Weights of a small transformer language model.
Training: a variant of Adam for these matrices, 111M tokens, 6782 steps.
Each number is 128 + 32 x the weight over its row's rms, rounded and kept within 0 to 255. Layers, rows and columns count from 0. Numbers have three digits each. The size before them is the row's rms in percent of the matrix's.

# layer 4 MLP down (transposed), 192x64, rms 0.0799, rows 150-191, columns 0-63
106:143175119150068160153135152088165098165074141126162108201185126104125115119100083065156159152083088155193106119133146104135144135129106099123104120080164126110083096180150137119115162103101183
101:112166096252160181138099103128146172173098152088116182143109106118092114117109134144108124105156096143118175090151151114100123106171148120095108142148145097126100169107060093184130141105119106
092:138139164136136131114099088137095181116102140114111127165146171165157157123143117118143168112106070115111115101113142147091143078117163125075091060205168174150136096138130087138142100157085227
095:154121117123077118087115129095096154123109121132153140193136151104149146157135097204136156155128117199114114082075194078071091133167134125130117078163077154084148140132114165139140086187147113
099:145201156147128120118098170171070130120102089112147102112141138106165156136130113098141144157152162169148127104104178080129062147149098093084131102169124102120074172063204108126126169150085124
085:088118140125178142099156132111136072128113155140153147158173144156184112114117154113114106115079144117112113110161078153063103145097109117103048150171162163095208120195124188106087117118127109
103:061145151122155166138056146104116154110120162044139140134154143140117146076113143131122166097095107116107132124124107203201111129155067133139142207063128118113143098164142151153127120124163104
091:147188132120074142135134098146120147142127110135142038116131091104145137161148134094116092098158202151087119134155106112119137201162158167067120128182124108145069128151191140163137108103096082
089:098135158141143153107135113177162147090124156182146109108154094043137153070096159110131131111159211084108144141181101104116159141089170137070129125176139144102138122106130117129066172086157096
127:141104146165175121130083078159157179113116110107140061112123179119141171128127088122127117141140059103085109064109122148117176125152067170168180145099117189140145142134121131078143141128173071
093:112105101127171100073122183121086139078153102167181117047094108205122156160127135126114153116195079163180118096144147076114147162131168097140136140108108112128101157153177142137124107142100102
079:133146187147155105139117118158084158147125097121147122121142064181120137135086136074104128169132109147186042170111094144141117132161114150112105149131184131131150155125142129026051113148127129
090:130128144091139083133170140110130131141075147111173116138133095089134135134139175148132146153173117176093142170117130105080031142123138182108085154146218137126104137084146107142146125055128072
091:128115104187181133175141182100148095148116103129083124165104120099136101217121143127150094160172170118081116127110150138107095131142112123075110129165132138108025165105136149129180089104133097
106:100096106137179175113090116134170125120109098105085110097132147149147131101087146103154153162072143153075162147128127191102110089162140116108119136148085136136158124235059190107127166124152114
118:093164096083121116157117152135166078162130122152139182136121132192097102179127129147097132120115177144114094132140126073029082154112102150162172131209110091104171122127165094097132113130133152
111:108107159110162122135154127198136143170091132125131106158153098084090180143119163194168157132079112112078144122137105083084077146100115113163138130163120145145149167103073130028138101133163151
093:142162135123169110135076128062225141152053144139123153156129155084167079143122103101112128173108119152144047139099130159159119135155130125113116105148167138097122164160066117097182148125118102
100:171100098130114155126116142158107153084151150138157103163074107154138133119085139120122143116152142105077124109183080104088158204127164168164082167134049131089163119114153188103127138086109070
098:126087123097143167131125123132059195138140125156093146112154123113160158097118114113109186103093087129054095097178140147142094146166095147143126206110118199126105165127090062148144145153096135
098:120122097148152106133124147101073127214126181099085108191150148155142138150092125110148094107181101123183087133116070157132111129172185098134125128090164101124164140085101168150090144086098076
102:117180194117082100099147119120061114174118122163141164087098154158106147089118142181110088102116114107153134087146090109121127179106159189076172152146172141115132104107175162161083076157137130
086:097108143129141102167110160129112148072080142080152121164086110157181163094168111144174116131101117136138123107132111142055131202166158136145153112074136121116173081212145087119139063136126132
088:201077179211102081097103128117119124102113126123118118111122084192116102149077209111111081148172115098170144119103138134195112114101170119114171130105137153129092153153114157116110099139122147
104:133089111115169180143137084119127153091124139172140110128104142156135105111203129148169142140111221158079130068139192115084154084088114164122100117163130127166071152102139089096140092119086130
094:138083118041097115175127161088118101134110112138116217097185113086135153069121158157156158144134062123145139144151167113100119107115164114152146127120134170106182129127083164139078180115116106
102:154132090084150128092085070140144118106095116105130128129149054040127150181160124148119117163153124070136122173156161116159146115101133137136155102118110121180142213160129109083081160110158161
111:118137102100139108139209147118162100114127159115128104119115128090133043104135178216155094126157098094093154123102099180100096163109162146158134141178135129188154167105096087088101096136134149
096:090156126217084122112103134101161147129166143132121126110104135180108148119103064176084058137173139159126152125123175111109086188126156104084139142100121195143127138076113128078121093150127169
093:071127055151146129094195145123135180160089110101155093138186143068086094145086139111163145142150136172109134169113147124194125102135151156097080162112080120091121163134125130121112155147112063
099:134139184123073129115107152085144148141140058117145155135170089105094158114128110084073125133130055079140107138173147117088123133119162104175116101144164149166204086156202146158119160107137124
092:079153158113130051126150148120133110125097132158067137173174175129126116097173054185145052124150136125149124110121123154154143116109134145123158174132073093161137111180184132111112091069122143
094:134117168120121123106120189121127145139154070154132033126114037152169109145112131096133110083117118123132145171139157143178085113103145089121125135149109140128164233077162156124100136148123113
102:145096140113100093100143139038153100120131102137126112112105071150147142104168180137069068108182116063124199188092121098133135146133139146125101176170145196120145114134148144115111132138161158
101:105127180161147098170135169135096097075137117101049164164114135145102088129057115111156161137115141152130172132172100194118111152133154126183103122111093112109099088131175164163148060161105107
110:101071107094151132110137095128175117114133139128121139098161108117139100100118128118132175080097124141112187078174116090124173115117171109182116109114185105133168132202160211167091151060124121
072:097137120145136119140088106138165143111097121126120122124111161167140162118098125131138151105090141145117142137243148180147201132111118126121116129097112147109088121019146096159161086153098056
098:129136165146148140134128159173084071147122121092127126125120106024145133178170141193148147100105127127099139139040159179135104139088121096127183120150132078159111121137132118100146173097105181
114:141163176089140105095126120163113165082109142145091186127142060102132163116097155135138137047111189111110127169137164160096116168095141088159121167143060108112168127130158150166122089154096079
095:170179202133104135164181123161084126128127104131156150156147090135106102188123124180112081049129058116146091106112192117090116148166111123117129165140125119151125148144105135086154116085143068
112:153107151107143122136145134140170111136108174212102172135127119150085163143109103102102107171160107124156136131166106022165125139143124066132170121102130168126122161087069136075102131068109161
098:154157093128131151189082117091128108092147131127093093175139157170181133106143066164140092120186117102143126135087120137120102120144112158137109105133070146135148081167128076087206121123214127
# layer 4 MLP gate, 192x64, rms 0.0898, rows 151-191, columns 0-63
111:140073105115145128108133166164116091088166057126105169114141160125060082140084093126126091165142159170115114117102174164175149122133201155134076155054104151135125147158116148135110102089165132
094:111093113150118145099148134107173078125147137107135085122152098127175150154141148121154154065116157169075129187158094158170087165163079121205128091154101088107102136155109094147100190110151074
099:121155109136140104203106132185161143136193100087176090086079123160070109115134167101126159107091097143117108169137086135191154134131116136074099197126162113138154087135142122111120161069135107
098:114099097106104123112073151156151146139122112095171095114092145112068114117098178101155176103099157168113120186128173154203152127194103111153100183164121139102094101148175123118103166146062123
090:144137116101093119176087128156176202087146076129145090108082063096141108141090164149134172098118089157147162164107118118157226122151117114135161123112122083169098156112150108115139125071131153
130:091079116108096090141131160131111148083169095112181129108163110096135050118079079134101176148173138172099158074158126152138168156124136099130138118099104119135240128162142133111099120118155118
087:112180129117116102111129120117118106075157175106124159090169022149127130145154104117184077160143183143061121137154190083097080105092114138170111098145162136175134118120123163126142138116093136
095:110085131168116183118112118140100144051136167128163105170109145102162100077153124129075181112164068123077169116114128092127103185100139134138091166137165148173117146115077126096152110058157126
111:109149083139123141110163194131118055125181158158111192107124050127125090155124164143147137084120176138144134204159105117106092146119178116103097122146159096078118128129111128158103080131072150
100:184109121159140118163174100184204114142151132114166157131146165130117096114093183093096122091112176113072127154196151098098119122084106136098134103149126103143107087152160181128104157082070096
076:122136085160068020117123098097146163112181167125151153138091167133138152060163174091128096131089183142133136128159103105130151132099095122106100164106147102106136133116187140123123100151069093
085:114129145154107145111115140114138190125189101075159129096129180122081130090090151084104165091130080190082118118076143151102161154140078129121135153191103118100147192085114127132082099180144115
092:145128094167133074109119112177117111066107155101165146119111131144117137121134154112138146064139158151101164204122155224116156181146140096089096140146116173093114140117158104101064151152153075
102:164078126081193146093097143132136178160118138141141168156127090054126097116125123143114193109109153050112143115099159097164123136174133138120170119094131094144229133113138102113116108125104170
111:101118093120167123135041194159116129102128091082091114118105062121147126130133089080127088086144113176155138163168120118093130116106147152190129129088166134134162094112210088120138129149139176
102:133119168107130126092168112128147124122122082110168066103123067165103134101077148139102124195112112086110185072069112160137122160169052109093156145188111115093142112148123177125112159158159128
089:139146097125176091022139124160117111075101149106148110156152128100162072111160081120140121160182150132202088162111138148124104135129162145156130118071184140175112129130140151077142072114129145
116:140129111153098175147092115175100129056166093143118137137122128129202127062091172073159173136126076090118124161148128165168123177165129098113097113126116122111149083146156156147048097129133087
100:151133098156088090145145086106096149089159120126121176127137095144210129145147107078091138149121072123153137065100100186159111132106074142133144175124073105120166152164076084107148152124127192
098:099119054109196171137135151151119155206112168093134117134099161101071084184100107147212090134108120123157140155123153097107134148162134110109185110120089074120154105141129109149106131089156125
102:111101178132145091167121133113149115087128067098049075159156116112147097159100099102162190143153158153169149171145098143112146177115116060148131116167117151164143121122119146094132178060159091
084:160110113155120166136079137151132133119139103120057152131117053102172112102170061182143133115165129122161206108133152166113142131168114095080116107148108105142122115137058171172133070086129114
085:155148133136130089156126122176098134108161136112090159137109196125138141053123114094090110099066162114124156211105151212173112112164140107140063118117185100120137114099143090140088153111134129
092:124084112109163196144121096098101119067173160183153113129136114164106108082196157209131162160139162142109192114113162130087134129139107161145102105120108144158065153119138129089153073124112145
103:154153101150188157136110149125135142101138149118123125163144138131161049127010120127136123125143125053086127156141157138150151151185051157145103070120124152143128152133169111132102079141148107
094:073108159134116194178106127069135118143152141193108162182124115138124125091104104127149103111167145116113119087062107110094123197164096135107092122119183143080107118160137151214103142106135144
111:130158079106142139110149143136114119075175110162084139046102135106167120094146166080178115110130151097099126129081086116140047200146117151101115175168108160094131157147112180144158119101158140
095:090127138173102071125115097116138120125062143172130136092141112092129119111200153148143164190108153064084173121158135077150104090166092172118165136129085091158124125162131152118103107150060168
090:123169180135179149147111145083131128118114105119039103149160115094177164065142048146145118136155166196132160162167149130129097136160125114160088081121130177119128122124082151075118100144104124
098:114134149084073121080103132123190100138153121142135169143172104089139170130174158121107093116070132088135165176193155088135115070103186138167131107086176111147139075126167138163159118134109087
088:088133138070121148148131087124181092131144163132137133129153128166163097206130080195195087136121159111130052086182120179139119118104127115084108114132124176135133115123078150139109162101094171
089:171113112172122121104124150161121063126221102127143137107136177118115143126079181124085173136098142104082120125077098153168124177148174079117124157150153093081072116137141134127145074130108074
097:114132131104200156159034129149143100123187124114144130098105122094135086137074128147158186099131139193140082098184117159182129156102144090153119101154137057141079143129130146129087118104128114
095:107105114132105050129150089124151123080095132113197150053146129162118162158143103140100132130168150105130145109094156099100128060153129143122185213097085136121121176124137088119113184094146110
097:112101106093175135125116127184134125113104122157132101166155140076091173201143097125097160120117130163116108100161093119172205105106122111136150133126230089097198127133128176119091129109105158
073:086123141113118136097165090157095103121116126105168099082183137108130132165114124082095130148105106121160082160095148161094112200170118139134186108140170149217122132137135131102141188161061175
087:131121051116158126113152115082085195154117091103110107120088123204087149077071170128087154121132132119097165116151159126086131081196106123124159144127104156164131172136124172107135114123183096
108:131125129137089103130115116083118149065127099088117157116113117106123122102122126139143132115184179184093118171179107152129090173186129045145147117130144118107090129201144180117116198115128058
092:098121045089123093110125124151094152127104119176159129105152181086118066153154195133188200176129131115096129147110150128171140112143154163103105118069135146139151144080140169145078111133115086
101:086155114158074095149094135091074158124152061042134090149130135114197132115122158118152151116124180107094189155096136201110118121129165156091111112156109088133101140149168122108129127144183119
091:079149157148203118131102120089091181094125075137101155130148097148127220138192106145127108136090074121139166143081154161129124130089111158112183082085166163159110104096121119109146158116151139
# layer 4 MLP up, 192x64, rms 0.0813, rows 151-191, columns 0-63
106:117168135148137183111138082136137175138134010123120147123161172130102114115158145074086097118148074182101104152111127118148168116147118165137108147108158154137132192129120102092097078079170104
090:089112133132192185041139104126082106194083189143111091101120156130144127142139140175180186088115142098121118130169097069095115079132134137168168119159139108117094125123076135151123121116132142
100:118174181127083111166098092133146204161121129124134097095082145181121146091111145138100149178126065097148086119130096094168103122086127140115143181179188086125118147068080099115145156130153117
094:119150113097187104101101150190130131176125099128129084128140137115151096128118158106107106093166123169081144139147180099187125162144182112169115070181118087144060137088153095149136167103071086
076:093143136134167202133101084128107122153160150164078120114107159174131130165100171081115112135132144122134112104169105128134081075066116133087089103168160140122200047115123152073079127121122111
090:124164090142175157150122093165163095149095111083159160171071131130121147090138171082129113072125108102132097200108115155147114088167062144174076151107125154178119093152128133121150161137094071
094:173109161140129163165104099127136111107109118157077165119105130094194155148097108151131138164123073065173186108104107135074092176097137143102119128092112143153164203132098109075123187125172120
096:077176155130146114196107177051107049161098118095111130109122092191091149180105081183143088143127140097133186140139154164111081132152119114116123138120078140177126138137115119141112122153123155
128:136156179166091148091143085126113114099163153112089147095098128156130168084098186091147138082149091057093163134123135130144080106114118133057168174172148181113112182114103114172132113109155162
089:114173116085159132074202109169101125120161127119140051165132127160098122055079144148124150071122175092123086122126106176109122116166139141163125160072176120114134150143124150147099081142124186
078:148079149137090144184137132117126121141142131109160134099135134125138171104063177165095110082096166136201167075103112125188108142132171075138113132120153117081089075109164130178170103074145157
090:167101100113218169129148117169160128165139081154083114124084188109128120129107141122136174145056112077095128120131133141165163075121130141115153115164048118094094124123123164161073133150166122
091:128159103133122120099074093100146126097033188129086126125133106154158137112128108136119134093069101167181178147122116170206159158174125141141118045102109165133102118092124126134091142129149094
102:129160106128114128194099118134120113048149074097145098090122160148157138130060158104156120066144114192096154144165073148110143111117091153154076149139149165184122087176126161135113169112163119
119:095132121150121062162081174084111091159137176126117172123109110145162123169119097179141112067127117172122156139157110087112100201109126167150130136172087092137127110123133040131134106070169133
106:149161132116107114129173143161119128112159133095125108130133134130104095155086101117142045099190107202158133117128092180091178103201140101104136124123154119060149124126117203148110131165096070
094:105157174113113126102125095181066090054100194079109090161180120108144110180148117117136129136184103101176143140141124141143086144121124125140092119090188175182110162159144151137159149140084112
099:131156131130108094152093157082191116131151127141128113130136111105079109133162126128152156103124177171191085120179193107168089119149086110148121118092126106171138091148053094108187108151061163
105:143148170149138099142141144105143094108131120123140123129123151157122077190160131156171062173127130166207109130105080108142161120162160055133090078069177088123108100087121196108103113125134113
097:127143138114125147175129120099120099178148200137143061167168108132153135152084098144158128066086108113161056114085093135121144072098138173192149105135134109149190084134111109130094101139104089
100:162132140148052142103162140076059141179114080158135145073088145131083138074135150133132121133105130112083148145176159147072146133064087150136111143137067157111137100110114196119140133169152140
088:196090174123155186136144164114059100091172091112102115133108118105141119131137164076135092154141105113128100073092131120127097127144155129139140053195106075138108147144146166165102123156147059
085:192106140092061099075158154119128169168137113133070163118165183138119144130170164112119088135057187174113142115108149148164068165112170139141081112129152133095140071127098107095139116139126138
103:123104103058161189088134170123118130171161152128122102177146110108140187077077112139122136121085149092130194160089154119079124133182129122135084093109099119130138083158155181102179159163147141
097:134103118137120111095130119058068161105236136135090160147123194122113123089171128109113092128118141127111099144140115158106126099122157106167109192135063147118100071150167150149137096175126082
098:141138110161100147140125191133112115127097092180108120101076037156086117105073147151150108145084163164088106127166097187181119139158157143114139204102120149132118128081107124139083107092091127
114:137086137164134141074095161114085149144145083158129148110126139122083183097132084072127140127099133168084111179151171090197164072178090158143149120107102080085106080142131163146157092139128100
093:093106122157160112080163150165159112066062111137107138139201119100138119142124098143112065171187069110125143107150107101054113190093154132106136132127131140133140161154130149189119119133184161
091:053119093147117157123121090196105146173112153076110123110187120119147165132142111111159104100201086118143156112154161160125117168143154056124151150046162093097126163113153105121135095130162105
100:148113147123086134129173131100145164165109047100162180194120094093167154142093076121099140113140147114158116120095148095104148093173177087165125091100160068147110166092149129119127163137148061
095:144154172048101162107071169101160099156163110073152090147132158161156084115077180186081152123108184137114099149137081127149149129140094100144105072118139186155110101117108148111149138148110145
091:132147135118102093106126160154090161120151077084153132158153195122133121130141213105127125113124112161127084085108122049161157132136153168164079120113148128045140064124135181130167104129148165
108:126108114136076121076169100114070175095169138142178109111085091157121120171159164137114092078148121140123145084140127134049122097108181115130156125099093200135151128149133134069155118168144187
105:138150092148079136070136114088133165162128141194211102105092194114109172120179125151140110144134154119139084158119119109087170121124053168065134117099132176139147146142145091088097133135128152
111:146120104121100137171123108126174149122172108097175135088158079109136053089080176087196115061106117125137146112150174150106144177152153148095114088097095157184104126162164134158107099085122126
074:109104166151140170135164147144160124078131185136129145094136131142123149157169188054101148078079105108148083112149111187144081130128071089106125116113153148120108060082150126099194124147112169
096:167136066081144141146134057100116167073162135127092168057148120138233098115128139075137114142130165109126132104149189157159130146174115161124133109125125137106151129080119110159091138179117116
109:134129103094185116083121141174177096165129144168121143210169112124138173096103192143101126064106113078143101120129144105139135128099145132104107183120086127130221102109127128158120115176081123
091:164123180159086145119128170090034147176116092152132135148158087075126070067187127097144123139156126129150086136111144184141120158119163090159122131125138133170103153086157107110106197119123111
108:083162142187115061141150111190094135088096176106114164125138127151142138182171116083128049140168116141189121059099120135151071142157174138111122134120129114140118098156112093124068123125155116
105:149097089097158109072113140185160158146161094152143146089105069159052167139128202123095138055112100085112186169124143108135161146091177149146131180133114103166116090121118126149114135140133125